{
  "num_attention_heads": 6,
  "head_dim": 32,
  "vocab_size": 1088,
  "rope_fraction": 1.0,
  "qk_norm": true,
  "bias": "none",
  "init_std_down": 0.0,
  "final_lr_fraction": 0.05,
  "doc_mask": true,
  "dataset": "wikipedia_en"
}
Each number is 500 + 40 x the weight over its row's rms, rounded and kept within 0 to 999. Layers, rows and columns count from 0. Numbers have three digits each. The size before them is the row's rms in percent of the matrix's.

# layer 2 attention output (transposed), 192x128, rms 0.096, rows 65-135,160-167, columns 0-63
101:531453527486514525514506461492523468438503435514483485571469445465551519502538500445520585474536540443580474503559479453453498501556539476415526482515521500512514440478474483507520499511454482
096:494433512480552420581548538484432465475425506504499503534520491477548416460461454470522474527552424510486496488410467464528508585543510528546462492473446499577549519528509520481492527468518518
099:490553476527502500493552523537458554571430549462501493500532468504509490451502443469574483483492498516464530447479536519454579460471451543512519496490476577502498457494519475461524500521510509
085:493518449479512479494428458488576526493533432504560429523548601490475509503479512568443467512483510495470490541525525411505504486477529564452457389550530516498453582455566506453512565491519452
114:443483506503521473450508490408496534567532478540514501492484543427497506486547479492431594483490509542552492476498550418530503513555471526519476509503446518470540505514497440547444556510440500
090:492494529500479489506487524511509460426564464538483557496542445518520525501617495433535523495539522506551469506419387506569464499516517543555493495518443513534488439530504545516494463469532479
101:533598526500499512442470550595472535553467485495510484618597518487522508531587504473421488464548487562603479478520519455424467479540516483479463494521492515524452490443456433430488503472431517
094:481450510519532579439567559500565444488486463456440480457524562549485518479566481504491485518500500523487483467463505439539522492510506497547494491497409517482483488463524498534491513573524609
083:494499558565520499539405480526614518492538495558522453427544504509539410468564541487470528482458529531550562508507571513505458513476501538465570466487465477536519488514551535462540500453524530
106:492505541491469477509442507558472525489509480502497499602495498465501538530497591602449475487553481435510471522531520517483490469540518575425484547566613469507489476457477482481526452458431423
093:576499483510522571478536475469504496419535528549613386504520478543561515447544491492537534455476512446508508530544447471540512518533496466482495496431569483573503534536513458563521481407530524
096:504493520499464504505469426497517510476492480477504538492574499491453517489497498532454460484552570428448521561471543433571526493518499535547454451453468418561480555525507444538486514483530506
084:405491508497487520553532543505472524506510579495417485544544548555472532526475504500566457501510521464422511431511489557348565523524514508448458437484552536520531420482484535517540525486506436
104:487483506612527509486460494496496508527517462546502502522495526470514515482564441506480503524489529611530499477526528450473525497492514567570495478593445543475489498536498473440484488523512555
085:489430542556495448506564475445493467477476543483556558513484412528509494472515381523444456527532541469430461529508503503504574506469419470538479461460519498549582555561520489506526495556477446
092:481512530487467517497515503523478461508481443491517532528487501490524561495529479468433470494534522578519469493545507479433520533536472520426463541525462480534452513539547433446485455489436486
098:473469530440484552520433539432517563481400520504489523475543471457425538586492589467553525474492491531526509413455551524425468492491497531507475570547546520499496517515443544502526524578477601
092:535481490505505485467451475522512540522474498600487492544468474478545497560477495531540488468571471459489478525511494431545445474560541555474447434501562491505429493494537549462511437523493483
088:475578458518470471430460546512537489484559418515499513470496472471462497534577483524470521460410605478541512542505511452564547472553431509489476466488513488439499445565511436541453547481572479
103:579533500471513527464451544546534489502535531522467532489545492515499499483540475503523584539491485480551465544583413484443490435544590468511496517460558487469528547553530499553471491459481427
102:456421520490522503474487471406495572436520506497494471551548554463468441501481554577481468493496543490473547529466543481511473528483518441543531524520559497570492511512534456558429585469514518
103:571524562597490480527414482440558520446515496556541469519469508519447434492477517500490428594471562473512456530500475502515494457519467493481547485520562490544492498521491498592445495515519477
110:571539535451452530467436515547541443499497489504430453454430479551557484535542549500502521531515448410543464461560519561525472520464521527405488533559504505476468488539423516494514487531508520
088:541534441529499433478518517539510463559506483444565453511535474496526492498554527438501446527523456495453521433580586562496564461459449537446546482451466490462491545505473503537503498558524546
093:479495476464467522480460519541480479487485496511516435520374455512531512516563522491501509550481456558510490585523417502496515535531555536416489529600553533525481475481513509494529499483490498
097:453536423506549465488486537528471521458428530354465527575505553462574506502457447546531490435505501519432487560419468510468554536485503560424501556489474555497572446523543471525500481463494555
088:516508497531525418515499408537522513533432576374489481578514519482508537439414464503492475518465506487424468465404481452478560511471502504441461559493508487460486492440483453484447563496492459
096:438623477503504484462466512459477475546509556489467576378532396474504527519521516532481481448456432503503462543502527539448452466499504506618476570477478502484494539415485477515482523511551467
090:498477431528499502522527543517481478556423472488519487466464504453553484495525428486472515476410436510547551501561464486486530466568551540544559492531497623463470536503472484463562469512483525
088:522500527445514488570497514491461422510469513507508440527420535448514552456625456530469515526506474520481477458490518537524512548553531587475564507565489494459469411439474501433556552488460530
106:493483480480513499474553470495495485521507500468496463426436486489540458478528476490504573472502428482494452456569556543504580574459497504544437586412477524557536582566504486525518544546470522
107:540509482466527514481442436453498582474538535562497546444433477494584431488447489499468510482512479468513526480507454554499463502516483515492522488489546606511522546510542516543476452500546423
103:487480461554556515467486499443501543495543482397472623533517456484531460466499493536481525510537437496520466472438509517475536534474483527496523456549464493578540450473507471556543541512480493
106:499575522533436533512411512518507508447520538530556453463553449493522523463468582555541519466524511482531581492512532516489538504488528456537538516365519583517532505428464588551544495476471577
104:483502492435496520481494585447532599410513472526557500562556539488531535475571487514504514512483557536569445555491554469491463469471524481538492486439468480496480533528443508487457529438543513
115:534539517511526499546518437552502570542418504482516581499522447438563509490487436446552466539517518496479475523436464575495536581535462517547440533465457467518594453501502473519501474628484464
115:455524417429483550414507517593458539490500592450483543446557516506559581499458554519479496472539518534437445450476493576472498512519468429483510439561502539525524533471509560502534501534409486
105:550506515497493431564497527491580520415445524548550479500575462515461523492538556515534420491469495494543569512467512498497554470488485538510477520467473482451456443467469481471481485532503542
096:510437561481496529499599492550514466491540476516479482443447465555516465543412560518475532473499429506520502540483609525501559511484495505479485486572562563490577508458533584530539482509577547
120:540624487491481531524581475529528541467492533544507528498502502531493518528469513412543476497506526511454498466512446521461531516419461521492511487501542555523500564444514527552517474540468447
114:518469500423531585548499480417490523438480548505489586505558497464564510522512490533508445482547421407454502536442438506452444461547506481502461541485473452453590538548488486531464527459504454
101:519434551482540481526420476455497432512562539501510515500521454498384482437509532473473533518484462575492521434522517492513551514541527490473526507482537475481508529519561556442591451523509533
114:473534432440487416520560585474517444594487545491470451460572506472527497531485511563468522545513447477495519440490456465528483522440481477487515534556525544523473525496541543441481484520437472
102:534450464485569481482511502484516459532544504535586412448466530503525395557463499481498511567556428521503503485453551508498507541516528640476534584530514467433497518469580548492506518528505489
110:479520514444514483411492553511505556497470495523440570543496503510504485463579439465506528545509468437525522554485521536405508469431484470485543553524457502516521433504527453467462475450462527
115:470455485511443551522476481476581550494513489565487516558483571497523544463482504456586446493528498397470544450557479536479455432507573536510439498489481449530535521492505452558470517538470507
110:521423423445551492494543519458512523489482447490463444520486566451493493472554476506477492506487480467504474487461532438557463472479507577412481469474527496551476499455448419489485477468472480
108:489494508479490502549495413476506510544422544517554488468575459469514519484464519448566474521455490544437444524457481516492587574479566529586506542488530515425551482430467574513501504540472493
109:450484567537479519452460470523494434558515469513587484506454543451475472514440458519504524511543466452537489531475500511537401407492550504538549506582441541450441481550535580481497565496585457
111:506567483552475481515452527471490503456489513555558506488473414463568482452505492456577510596474527533530530518407499565487548533488490492493545520441506499500462447537512515476505529536516467
104:438496472521474466530490504495576581547392436484512598495447522542536434463510510475503541528453440500528533548464517516491458513519523490517503521516541442524557501450516488538512497517484465
106:501506489462536497488512547527467516495450432445485483475433446473505502491435497525512538528463464542480500488502529468505510525397470521461496535574559603508519450505506472520531508555439499
109:528569531525487561449542508450568452493489520471479497584514459439447575546450493501534519455475443525518537546416546526474558539469508467470550528603527453511489467504548480467533488437530462
103:566528482394551498491496522504449465482517439469472584442513484458513573546487493463530522474524476549435453477461482547509432468446419459435425512511505511534529528487470481516534461423492454
115:553488548515488478488457437519458518450519441549543485488501497539503473508543503555473488506581500492538475545516438483482503489591485530544489505572494514374468522485537508453489492512552503
104:538445507399557465505527487494459491459512431473509502556491482502502519535556515509506572437418586491525495485497451458522455526509424530477514527517414492501577489526520530568498479476479488
116:544502583428530403535448522468508465515505479500494536535516469454518506434447517536469555481463518499509518449511428510501504500470468504526552607528477563454558492477532495525466481534512494
106:471518563481512464485432545430535563486529478500456454448462490536512483491569581550473529498479508518534493512532545412489510473496526440508560511522563491494477512479551510469523490449496543
112:516519541463491511497464495539487483445541469568516503558508587456475519514548485473490545524475534534542474529501563464510485552494538494510535497525471443524471454421574448526499503449445514
114:494470522543524547533481490469525440487493414498506521486456508468464509493484526470458451559556470542514464572501526489470474499481541483409422497562508475508446471546490498439556489478498507
104:473589437550447536413458488571471528463492474458491486528506452505498485452505446508484510503525539484481467499574495488476508469494492478481480394469499532489519466479490473525529529528447474
105:444519478511496484425470501438506485491558502559438544520517440527466451542406571516522502526476501444469503558555548473446503472450409514512462432484530533474516549539591494521474492487522528
105:464544606550444490542410483486532522523458463531572455523456515491517504470503549492561554458478473488567515504455548512462497529468601520516461567580514543544504502535543539539524464513474475
078:491461508457553580470485508449495488501477409437515499477494553583455494528508509610467496541519498550524456541531495551473462429507480494574477488501421464498498439459518510435576460398434482
090:544500466543494524468595468491485470512490488495506510543531534409505485470490519580531460475481491536543476488471409473475495519478454509487489557545477556511522530469431509576434482498508500
098:557483503485520479462538428524452450518539475484451428493530532442492516485519505414526467496535493495575586444558509552501553466534534455497496542479501461559512473516463480450408556498595508
082:455429480495480437557397468537524535483465561553533537507491521520446439482546521486453525510442473472473486501425520498491498496481516511512480498473482544479491492471599496491483578494495470
090:498460485557422449493517487501512490532480518526414473441510479468399463534484528457479481453506510499530530441555509518453510506529539400550527582464496508521488584487520518547457588534556510
084:543544427481474496480510496605516583485520467539496538506390524559459453494574510508465452502493460558498500411492528440538555502431482583578516443414520510503452513508532584527511504533513541
084:498477544447540479442510550524495522458506423502543489498469529487501474495438504513522479520452429502495530520508503484503508467485427492500498497488501582503478449444475495531453517454533475
083:489519574526517441489476452513464467496490518447452499550533499411551487484461514553509484487490473482500524470432517536485490472497528502483462514503467436513542474591457478435519534540528552
082:571446539404519566539452488461512452513449476433478505471492599486481522497493511520481527479516470449538483535600459513530491479512492487532541534480495406507461537533471482518503531511558438
079:499488505512412489509533503512508519495482464523496543387486545539487472457569519483455440504499594554493496476462452469483552586497458552398483542511508513442526523477433488544420502538447486
085:533435509475503470546494483435559499527444545461547455503540387481473491511488491502475524542527551516507439564535432538505515476537582456498480541555476565568534537435497531550525525490470489
076:568544491494532533463496550504532462463482461430426413546507498491504502459427503607487507487515505432546467544498502467486433504585440522589527528508502496502466526540549502499505534514568443
096:543467468494481462532514556483565512482536478523468499493518403506469531456501465510444457467534476489521426421535448454427472493533557491510550627499516522471557598524570525579534541533494441
091:556487543451482561477529489508531474511470498517511545497516494616535553497520417509475501523467417516555501486540480513487491496515422504580554446494469473554472455571487486570470483546562498
083:474470551493436485471525485422473517380494539426475520531513405489489515516476479502506465447528426510472438449577544579491501482518495464509444541502550490511464488506500522530513449592468469
092:521491517519522490499469464504496492481498526483501507568557431393477523477446524513465469469494457481446518484452554548486483484453534481486463459471552473507574471505508447451515539471474525
# layer 2 attention value, 96x128, rms 0.0891, rows 33-71, columns 0-63
101:515531535529509423535486487514414558485439505512547473431541493478493530493486498501515515493514490543486433487530431422505473534572486547524544460523572506451402511547515463564490559461544529
103:442527445514483505460492464473515558510510508506489490486529506530546445444481551443408527406454551409481497538525533523508530433494562512527559493545474555492533463537543538450573489428522490
104:478496517456560549464551445470505387536560494489436501480479521478555500567477552548447510535494417532540511457524510534552514520468433460400532487467548476454498501567468502506523543502552502
100:611525524523538546426529547463469588557486492469496515478399444531507498431445437544544539557462551538510501471531537523441574433451545485446556534517471473480482474473472470579540542515427551
120:373482515518517471462469530585489493507495500524438462547473563473446500415508406464535438520580561507504516469487513550471533480478582471496459581488489458515465518451460476513556470500524519
100:551469452570508541558522485470501481454515514468487414420481535511509509496503524480433514453453468520479523471541512533549419444515417479487548567558566493490383481526488492453475506464548496
098:502607445528537479561493504466513523474492530537591544506471495519530553498506480480574463516564431490431509515529443472501575546512452489562401469485486446439472483557538492520573486499592532
109:488464544516513454573480501464473525455503502448521527530504488509525586458496458405491511557464562451565496508541524521495491453589500497439501526586504507469498425466494586522528442523479484
103:527559500557471519559497465454493484492434520489481535537464477496470531554515470529476583543481474519476501520568498497497558553481505404494514424547544523454500509503484499503502488471549515
102:500519434494518519577436505528544474571412531558544545408501518543526479529498433533525482528525555513493476551508487435476458491456499484539441514461541490537450554414458444564451444509496461
107:531519481469524438592505496440497532507471490539403577557500532485499518447524459469491495431496480548415564494507460494454572522511579548505538469499445447473484456485440513416482461509520429
100:514554495555528475463472536467528489531513557526460585554460545499470561525536519519466608567488445480402552463451510472533478450447421558512536440530519532493546491466535521536518461495477463
097:569440519478567443523542489533532479484519480478548472510549495448484540530499567559498534508466556576491527493474429521489518546549469541503535500473469465487483545531533421542465544525493519
111:486501503504454545541515503490558573515514528493519495495545508474494452596483489499483505496582504477518497520541416586487464578438509460445532559494562496494511421480552527466483436471488504
097:440532551472504463404547457454467505519470527501448499453496534453533454567447548554535558516488509499529515508533468460556425495510426539495616555617403509495495446522483507505474493503495535
108:565537521448501478459541493497492523541444536509456440459486565580573558516454432485492501506496460395506525489481528423513476508556501454507500510503481488560464478433522504450537483487504588
105:584598532577476513515516445501492529469552480476444524514475485466487487459606455450473557516462485488531496476460486489456515546625446510590483516437533487520542515512540440479451468467518474
101:562495452507498464461484500485495496512526520519517476500510423549532517492492504549445536472554501482415482511548482469492475594456486543506519552508568512561510498436520465491565542455546527
093:535490507511520493477556510540535504511511552540464442503521417523468486492546511446590510459494517474514461546474392535523428474457467586488517540449525498508509509576577530504536584541546624
103:517566420525472530517547521428453532478513534478452522566576544537481499500454494467525530495464575441483432443486494520470487495603533503481462477507430483522443481491450507502534550540589534
103:476499517491550497522511523535449483497491547568522513508439478526443597456545460538467550464519529495422467586420491459601436518508478496552516553497482522484454529502470491517470499415471507
095:440446486496524479489502441511478476530544537455465479533495474543448561466496526564518521535492620548515478509560509488458518491467481488506469508508483502430487515477453453546475493508512572
116:571497504573488520524498488533468429423508478427469524540485447530471499551495536462498510566537488463536509468499509431473488476397468479506549491433546490481533544451537483529524486470502477
100:505504516484560587470523506439481427524514486485465585536496496513563515484485489535554550527468423560573493490534476499509493472560503503444465526559488502497556530530466504457504472517502481
111:542491487555489473624466491476508491494497499476377491465562539499538523507527469486524572520547510500486455460486501533430441531506488460590474489478484545502535529496484465512521481508470492
098:515526525467484478503534474534521472542466505556550431483493483439484504570394567481514487503565482485436516554435480468483451439432448530559487452469516518514528482498487560435514439563486477
104:429478491455540530442494493494527471474529510520524529538566480503495464474519491530535491504570505484469486466449484561558536474486448484496523411554559524484486515536507530460532538449419540
108:533459520490496513518481507559499470487468531541591494426503538526499506481489516530529551569506451465480525539418537549532540488506496524482509477479445519505512486492533482522494464522594467
098:489470519504512502453557521527464534515482476502556468461517513521483511454423530481467433531548494453502507442493534514499476560431585525407424506455485492585497459435482496524538513445547547
098:488456526524490532501511501535526523522466484522527468488508521500432534581478544434557509535567483460506494540538462459472483480407431508435420514447498507462546552505538428495537410526504468
105:495504481501478449475485512485466511448547506507398604527506442526584464472429466491486486486568429491504506513463463463522553429565526563508531497462433433459537477551523540381530529417540502
076:559482496529464490422527478586475477474494538510520638538505444499519512570514541477510573522547459531526513509460496424500485506477526575419468508556487522567541489490487529457596483475507534
084:518546502496490414507491480529509535476414471535477515504483450500515501404452507422537520517497548489485459501557466546504564465419514388509490536459526529525444444496576433512526529565551488
088:495458518511499447533502506469458537498490524526466481470557548492467493527498506528557464487479440496565432498465539490474462517510483503458459453474474517503491498403446532483532498498518554
077:470492531506549547519502543460556466509484507542529539496458536483545530484494454477514557556557480578541511531480583482551496521483516539518479517495541543516569477480473517480484461393522522
089:568555451493535574463499528508535524532507519501465507421518501506527422429524522468500500502446482504566535561513491532465537441492504534468504539490472492541437521485461502438474557493580509
086:458496501536493595491451512415505467433502474443497441518506442467425448452504495520495555424548546475544482561512422474496461475499465524426477556513494510491513559503572511433517461444476481
079:564495533522517451572476483412447452572517469499535480512566545501459563508522461565539462436499475490553507559488502485486470480523512505475554414574466477592426511485524463551426585498548487
092:462425498465539475525505488413455523523520493447534519491475517567504517560507425552568463497487479466550470480505472533498595563515450492537463501508487456451538476503436568536417461454445556
# layer 2 attention query, 192x128, rms 0.146, rows 128-191, columns 0-63
072:485494562530505463469422499502528511462493554494527499458540447506479554489539466533486441540584489507546529474555528518496515388498458514459458482480478508471537561470470556486513516536484473
065:480541581341467492583527527501512506530489500524455507498458545467493496444423473479520512474524572535557441430558486548528450510487481478429531469503469545514442566450455520505477500500534543
068:449490496473436466533519532516515502451517533507476545471464510532536483496470544509466497458533488487589468496515501549498535483506509513494515441546478514454462526458501494521477524532462525
087:455491516556478487504535519516520529469538587579542489454428548543433504521524524556501488480501437446567505555542465549524518499499516537465460504533532486454446501497493491515490479520506507
107:448518530499494505554481556540452557561467500521521506461496547510461475518481506527537448454498527582504450500505539518561416500494461538438466473455425468443522517414485562441473477514518578
092:482524528519429509547547532465516486487593485479569488487494544506521504530514514526508486501451438438514540559543475462488538557574493484537530542594516566550510487524483481499504550462422519
093:489512517415549537486422470555482473559477509504498498518443541374481542561496480538509452473532468505493472465501484492561445462468556557455512509419447463500541570497464523413504524527556491
070:612503495440540540418487453478494453487514451536510475564569486502541556558515468514476488502525554503533564438454509480510478501471501474529431504457520492534530464544531455512538499498519533
068:421486500538489520579493544552453529535446514467465517467467488536505435433476502462564521544454476569468439537546535533476513520538479460500572497531458511522476472484468532504467506460474474
119:489417564577438531565567570473490530525533467508494471549424535492524500553547582473527492458538502530552479564519469485546490499491502558496530474434523558530499458523451412480517416461514568
096:476506450553521554489435523497530552541484596498433536377478466525501469479475522442506485519460556536480475480533509554460451497470492484484480493484545470479481492480552532579543470530471475
110:482505431460490466535487400482515544591443498509533487388515487522565529628489497521520593489513459536506547506459552467577543453500500542458470461558482430529492508530583487474493527511537518
088:537458539498543466534446521518481481427470471480486503565532607480451515494471470517522479485463561503459519540490529554479472476497434509503482484460579565512521523520578505573453535573490475
092:451398527467529453477539538482532520500416485481447506547556519489475486459437502542420477463512529565489479549517527523471471538518483507542472446499486519541466549484492489493541467538497524
133:463449473550522502523460477513555539545480505491509505405482432588519503492496522521531552457494548559438462465458621493497489506498465537540452419454486447472439494495541495550498502458465512
135:437493524488497446538483378496515505538494498487507514403461433538527517517442530539497558573513556528467513484449597502500564558559500495461468455548484465467478502513546461509513505534491543
083:485504494486496484503485479472516498493467495538453452491487497452490554528540496507498491531492547439575383425531443535544557486469486488475502518459375479496497568463416548487547471463574511
081:537525434448420507561543485486471468519491510515525470486489516527551467539480506398462550498460496499458436478454470442488476605544515457476514584494498451532482463506601461545492512493520462
088:555548442423412466485528471453488464566465460459465505501544451509588474463477462410471582487434543512503486499450528502509484551554509451517561523526532520501470495489569466591459534492472449
074:509515449442459470514531488461504493478546509487448513472504492527533490428405497479437545548469457505504475442486445481461478552518512476518548517530513524528446514497534452628490531474490449
077:490488526437404486507532500485497495565454517481491588498484561555547467429423511447483549522513427526506469467490490485458493559516503432454514531566528494553426439489555453574491598518484464
083:561501385548504532466438450579485503523509534560483430514540520498462507567566452489530493481471495459484544505429558450467471465510477528510505552497485486528535460515452559440504492485485488
071:434513544538480466576511501568510510528501536485554500459475516497480422446533494506539504483499436480504461521488495561528495485494512510472570480586469563485489525470463523515449513527500476
095:495515458485569531430449497503491482545502512506508497506500550423532540531462446569564489480533436437574479463515494488494536413480578519490511511426505488485460566497460503470505559512548456
109:501501527486482477472575509448502494383492474473548468563535511470453509474490496524485520534461499464500512539494470482467503459538476491512488600598542596561536458479445515478505523531492482
094:523507528424505563502496469551415497448483533555511518504447495458483506521579472432540481541489470538529500492548470527474492493518565462467557470552523561416507547552370457458483475503577504
107:513506460504455448495472503496517546506524623511471525462495477513526495388542512468514485472537528498445427494497495502448494426456455434484550477471532460479459512481567507546467515478387473
121:405497505514507484478496501562465513462455511465476504451445492579486512502469508512520568591458582518456561472487530491509509468521494481510480496437543510520514463535473502457506529524460532
097:440531448531497464530448458496523514539490593544427510430436474459516460482462501506581493505482486459531464466488501548506499548477529496466509473555514487425463517486511525537538507510497505
088:424498543544515452478457493549556535539521586529441475432499484475513483511558505519533501528514505436554413466484491462499492515513603470459533509512517486450501552492475517567548554542481466
080:522536448515478548518461462484549521575507532490483500418479514456538525551497530413475519484488448470568501365509470513467565507493561463444497507485489482477523477494503472520504528541600491
114:482572493512563417436470393515568520503478557457505514489511500475558449461453470531521508575494551495483546452438516533591545502485422480496472558503529477503496442474548491541484530535494494
062:463455561563503468519487455519536496466506483520554457467541463474489516545507551561599469442542474466502466453477465529477589499469449560561474523461506514504524516519458542485488458587464424
068:472556500502493448541540438434446486488442505566537495469499553536542484509476443544533505521535570541514444506549446537517577430476518492499473483512509562466453563473453540507474439416496537
065:479556479510498384533526449409439523514495489525549573420478533489548555516487459512543524523485519539503489533507485504532588452491515475454487461565465502524521515504488552495490481443478455
070:502580509553503443478470439491473530522480531486556482431536521494479501486521559531501516495531517452479469474460548519478629387496471490496542481571513524483497490511510575496569495504517504
091:526506551465469494496492410467494475555485487509564506525523548478464503535498499486522571471512514494470597494491475471476502550458453554527528519462552445512442420542509525510425466491528484
135:507486509450556483490494487505460514514425425492446506488503499485466479468466494471467452519437503503483545512539446539541495499481515567484497527576502486579496505514446404470489477536470520
103:432527483453493460460584520490559509441550472464478590553442529545558459480479575418559527514514547445598509457544543498494480533441561479470442484456511495578524490529578502480496456535494506
059:419479523469523484498540524483522560449420511491441523509538541515472466449548524558459496517453523525458524558534492491469446498469516524580409558461544499467454521501489498506517519486391514
068:545541492614429564452485489485562506551620541501485470521481535450473453483505535463469520430481501451526490517480564499495499420490500538442555520511513541486585531554468472488516469477508485
107:480487523519441442495459579531486515581526499551544450471481517496429493528547551524515470429442456492477494505491432523526547497534467587479512481509472490506531478516458444437497452512515496
096:468503468551401535415523514562534525534514573544437468421450563520581497510480504443536480451497493466544441443510534501492492469520483449411526524525512464449451495529549486586556504527527464
105:484492569472476526548535472500520459528473512432514469610503478473533532508477537516472509495545536483545511474419497483593499456454419560512503479466494490541486484450510456508455445536501531
090:536481624532431496488383502469589473445584498484528530497497533476520450575548527527486510430582547468493495528439438507472461497487559478551489475411489493513523472586526541505444487493497565
092:520557509545434528507465494419571520480571561552525405600518494436504535521527503502533408479551456464546509571514471510495481455467534558448512484443473463474467506508458513551491496469504494
121:522493474498478585463474417504531495482571552531512420557465511492518553529545527519527454554500538493465561492424512523546480421470505569446451467508485499441558483476452547466519425490509527
150:502530547495473524460490459518551489529491559517522476495522522438421516500496579559506510494531523473459498505480510505532545520460504556475447471463490449480443527527503547516507394488533449
102:484505469461518424527535486405467507452471508547495562425494559526580490512500507540558560589478578557488467480550462510509504439508529435534516528564478571525500582504471500538444473444500519
073:533443455449504497505469514584476499489476511505432517564488513510540459504520431515458520508516555549443558498449531442494413534533542500531455481517533436417436522488547415467528534452471549
064:529518490524525532500479539493506517539452517495516445533548509575509496460488436514505545470593498455478536589504444434504510441513474564506502474559538443510433587509436468490431463451452537
049:482560449588532496547503474481483551593503503555502466438546489486484492485497457506563469488471499455436496546546545480436557505524523428421480487524520540539516561465580507473577539455492480
059:509453535515531576576412480499494507525420524554508421490590502506507481515510469466483513502527514562444517522542528471416499480488503471551454483507629534461481489459555506498506538500518532
100:460501564535542541507505443362567506532547524520493466557497541441527463511441514605535463483498595526501534505470500484496482493496490484506478500484504454540507486479528507498450452419490595
067:551538569581466456488449468475443480538527486447570548481546527507535495502410561499504510507537528525449520465402528486526581474525456493468584469559504517521534433482540544517456461516497440
142:466536490494436539469504539525525515494548570520463503477423511538582498490498552431568515498527520455554479508473564526558492428518560496431509458507430427492509516453474505502538489501530565
118:569484460484547544526436485481442466419504466499453570575534414475492525563453425557433503506425487549401514478523472448448542551518492499573507528506517532576491501482461530441501486508511440
113:506542531509442467508537513474497482575517508548443533418508453514484465466488487473445542437511444521479446480495509530544474560546566444453480510499437412525485517521480500585492459507432474
117:512533518509528480436497394445520499512541510572485512532499539370481512491433470530503508483532470479525506524440473464521480461469532516478541484491526492484487476493490506469500475491464457
186:493444483465441472571513490489460465477534514474491515564459495419491481489533557418441466368526415514512438566516459499533522503498475532443494448471491455517448473475414449487520410524521531
108:484577532541515451424481486563529533567488531506550415372479542512583459482519551496520497499457486455556475510450578503578533499522486532495466485525435493471442475450566481498510457496489524
090:501542477525458523413485522546508428477511531519410469420402522510540496462491458400564509525492508450499457422532566528518553570508500448429518516523505503515482393490548459537545500494517492
093:501506493503445508480440461624498534505539529491412518449435459501512542525496457503528530502427482449502444433501562439530575534534550504501517525477493483440527529521584517541590515540509509
127:534503551546462500524450560514571555459490510487486550653532483484503539514457495513525551559501547510526493472410521432468475461519499528548488517477494485515508541496531567461448489475487559
# layer 2 attention key, 96x128, rms 0.126, rows 64-95, columns 0-63
100:494443543503515526484520491460487502483510531551521523504526531495484514517479460499498517527464555511496516461528507442470349485482488537499503516555566458505541538512566519522535449502423462
083:524507526524428444510469540559551454462520533464449418510437428561468532495572516525500546475575487429451492521511416457558528469557491462531513463477462486451366523497566500506598496483474493
095:506507530523458544521454541550501499443531517510500448504523465533556539481548515473529493529571490456442502584502534483596436488519486468502476461529414518474418519489517489502607497485500521
098:480503530534452536514520567523468468487532537517523517488485502536499511526544519456601484489529528447492487569496495516619463491515455495501514472491414452490480481508515520516544424484503506
105:464554503491583481540509502502519513492539479452483524523529521490489502506580472559442516458495446489555482440518480459535451524471465492463454508558361498483573547479415552477503503499445481
078:533478504518513499502563507457446519504567453526517481506542539557407503429467532489492494515468468523479541572492518484482492501486468529514489554558511510522471498498520415528422448491448481
076:533515481473479456464445487542516536542520556562464450467495579506515565496491496494504428527544500487371506518511496490505477481458514458466527510536478508539487625515558493569504579503557430
126:541461454486563462522441481469508490535480449513493506451529504457485551506460369514441469511483473532516548389510478504432542496523521487482443543525551523480530513492492510479483538484574494
106:488558557497454548490574535512478503452492529468519515541462548551560410516492572472534543514491520470490447570539528493507446515527532554500583517469492455509448468509457469506496529477444518
094:453560504528484416572517522498506498454504498462546486543479475520547465467475555421468557485562474581519483580475484525524534446504502497512536423538497552487483521483431443505515456472487503
132:514523495509443528478474482550535538517517582496530541407443520540578487506468517483516513522458594529475433475456594458491497486544550467489500534481497452461420478529591500555543522509506461
090:490494481484533507526518514461499452566468496517479443496420515450457526512529539563567540526472511541543513388526468556541502481477452474502467441487431484490550446506509583360542507528438524
093:448524509532562501506553555429539484520475527485520468512507577493456480423481443528496471502532418481443526501517458497537511467465500494554463525526507596542551469500448501497525463493563503
096:447516555502490504499568617381533484509442494530509516593488599505430543515514484574511481438512508490464514537540474501436550454419525571540597551487555486501536496567492445430459489569464514
080:532535565478548586515515519450527519502528499467515552533457507450511502520476477464586554498553505485457530514498525421471460549472535491497505475437526434499540428542512446471505491584499507
085:474473503516567492516503552553523495524452444470443472518437483448470499493433485525498579522457467553471446470582528510493487468516521517596450461512570458414555578510548526520519522503416508
075:481445585581467388455438510535544446385521522453489577480400469510468552531483498505541455564502477502469520499442458495572507478516567514531500450501504513481513552497524531451530465516501538
076:499507515449533523530553539501480519543463444498501489481529526533478483460475526547543458477480464465541480460557477574462538520480482468449488496476467478565467472508464495467435571544478553
093:450549500508488587523531555537447535568477469516443505467483509517512477433477491498584461458527471459501440505550470503519478501473479514468497489461452436509495468455473497488421483523491557
082:464563521452458508480517529503492497473489494474499456473440512503498451449500509530564492488469422513519399484508500511549460530446535514536587511432504516563500464483485468497495512500442468
105:489501546465479548530557517468498536505492492500520524496448582551533461483427553513579530504466484479542448440492550526483505519492566528484540545544477451576472479522464517543421500502484456
097:508489467463515501446503489536444512478495509491497503417460545406485542465425410462481515501428515486560488431505515485504452516558464488478481541455456502473455586538489525473508527471571494
128:468542559516466499494542495535485505443545556485566505521436525561528442502536620515544530512560519470528504574466504511588482507533503540501542450510451467529460515500495471528538471464486506
097:492503572511561512393454511520494525464490529496570506550481524508531575481492467491507498538526470475383464519479481448496521451496533476478519485531484548494516527454479497533536575459533432
081:475500439532509516492496471468544477396487519428463520540548481493442482509526520465458495461407467470513518551501501484530536472458564543496482510487488525563491400502493510459536442522482517
084:480526420474488520515533496510495517457561527560469500492482501503489516540527474608485506513455509460477475467509589495408484488496456489563541594529510430453463566507522504522529524496466385
090:491486530556458537540486525484470509484516519506491455524465458530516516475550525550563517503460541535515435568433539463455488420512604532534505484550529440427531455584505530488520479518451496
089:524474500502514533541497546478500494454466490548510526555486505550507473515485508500439571485522529572449438523524452500477494578477562461510480488488560549510509462414529459503598571453511533
116:467494484480469511573478474522508531560520565495410481440468456479549475453497497464549554463435530504551469512454500511564530507464496447506533487462448460415492536493517535515522482473502478
106:506538532477427503419521455571491497479582575498474496458493503489504507531545518542556528553526563466525427443410565512488460521515477510547487473520485458458495528523540509544423443476445473
101:541531476557453514502434417555543517548502560529441545463516442475575521478534525489555474535525482446481489489497481511519543533544467421564531487508446396474427462480531524542501484522498470
092:458517499543522434441556467448528465583511493515516430533492506420466508433418497480529475538460509444507515471484419521593523423447499524534459467583464556474568529506408521528501440478523510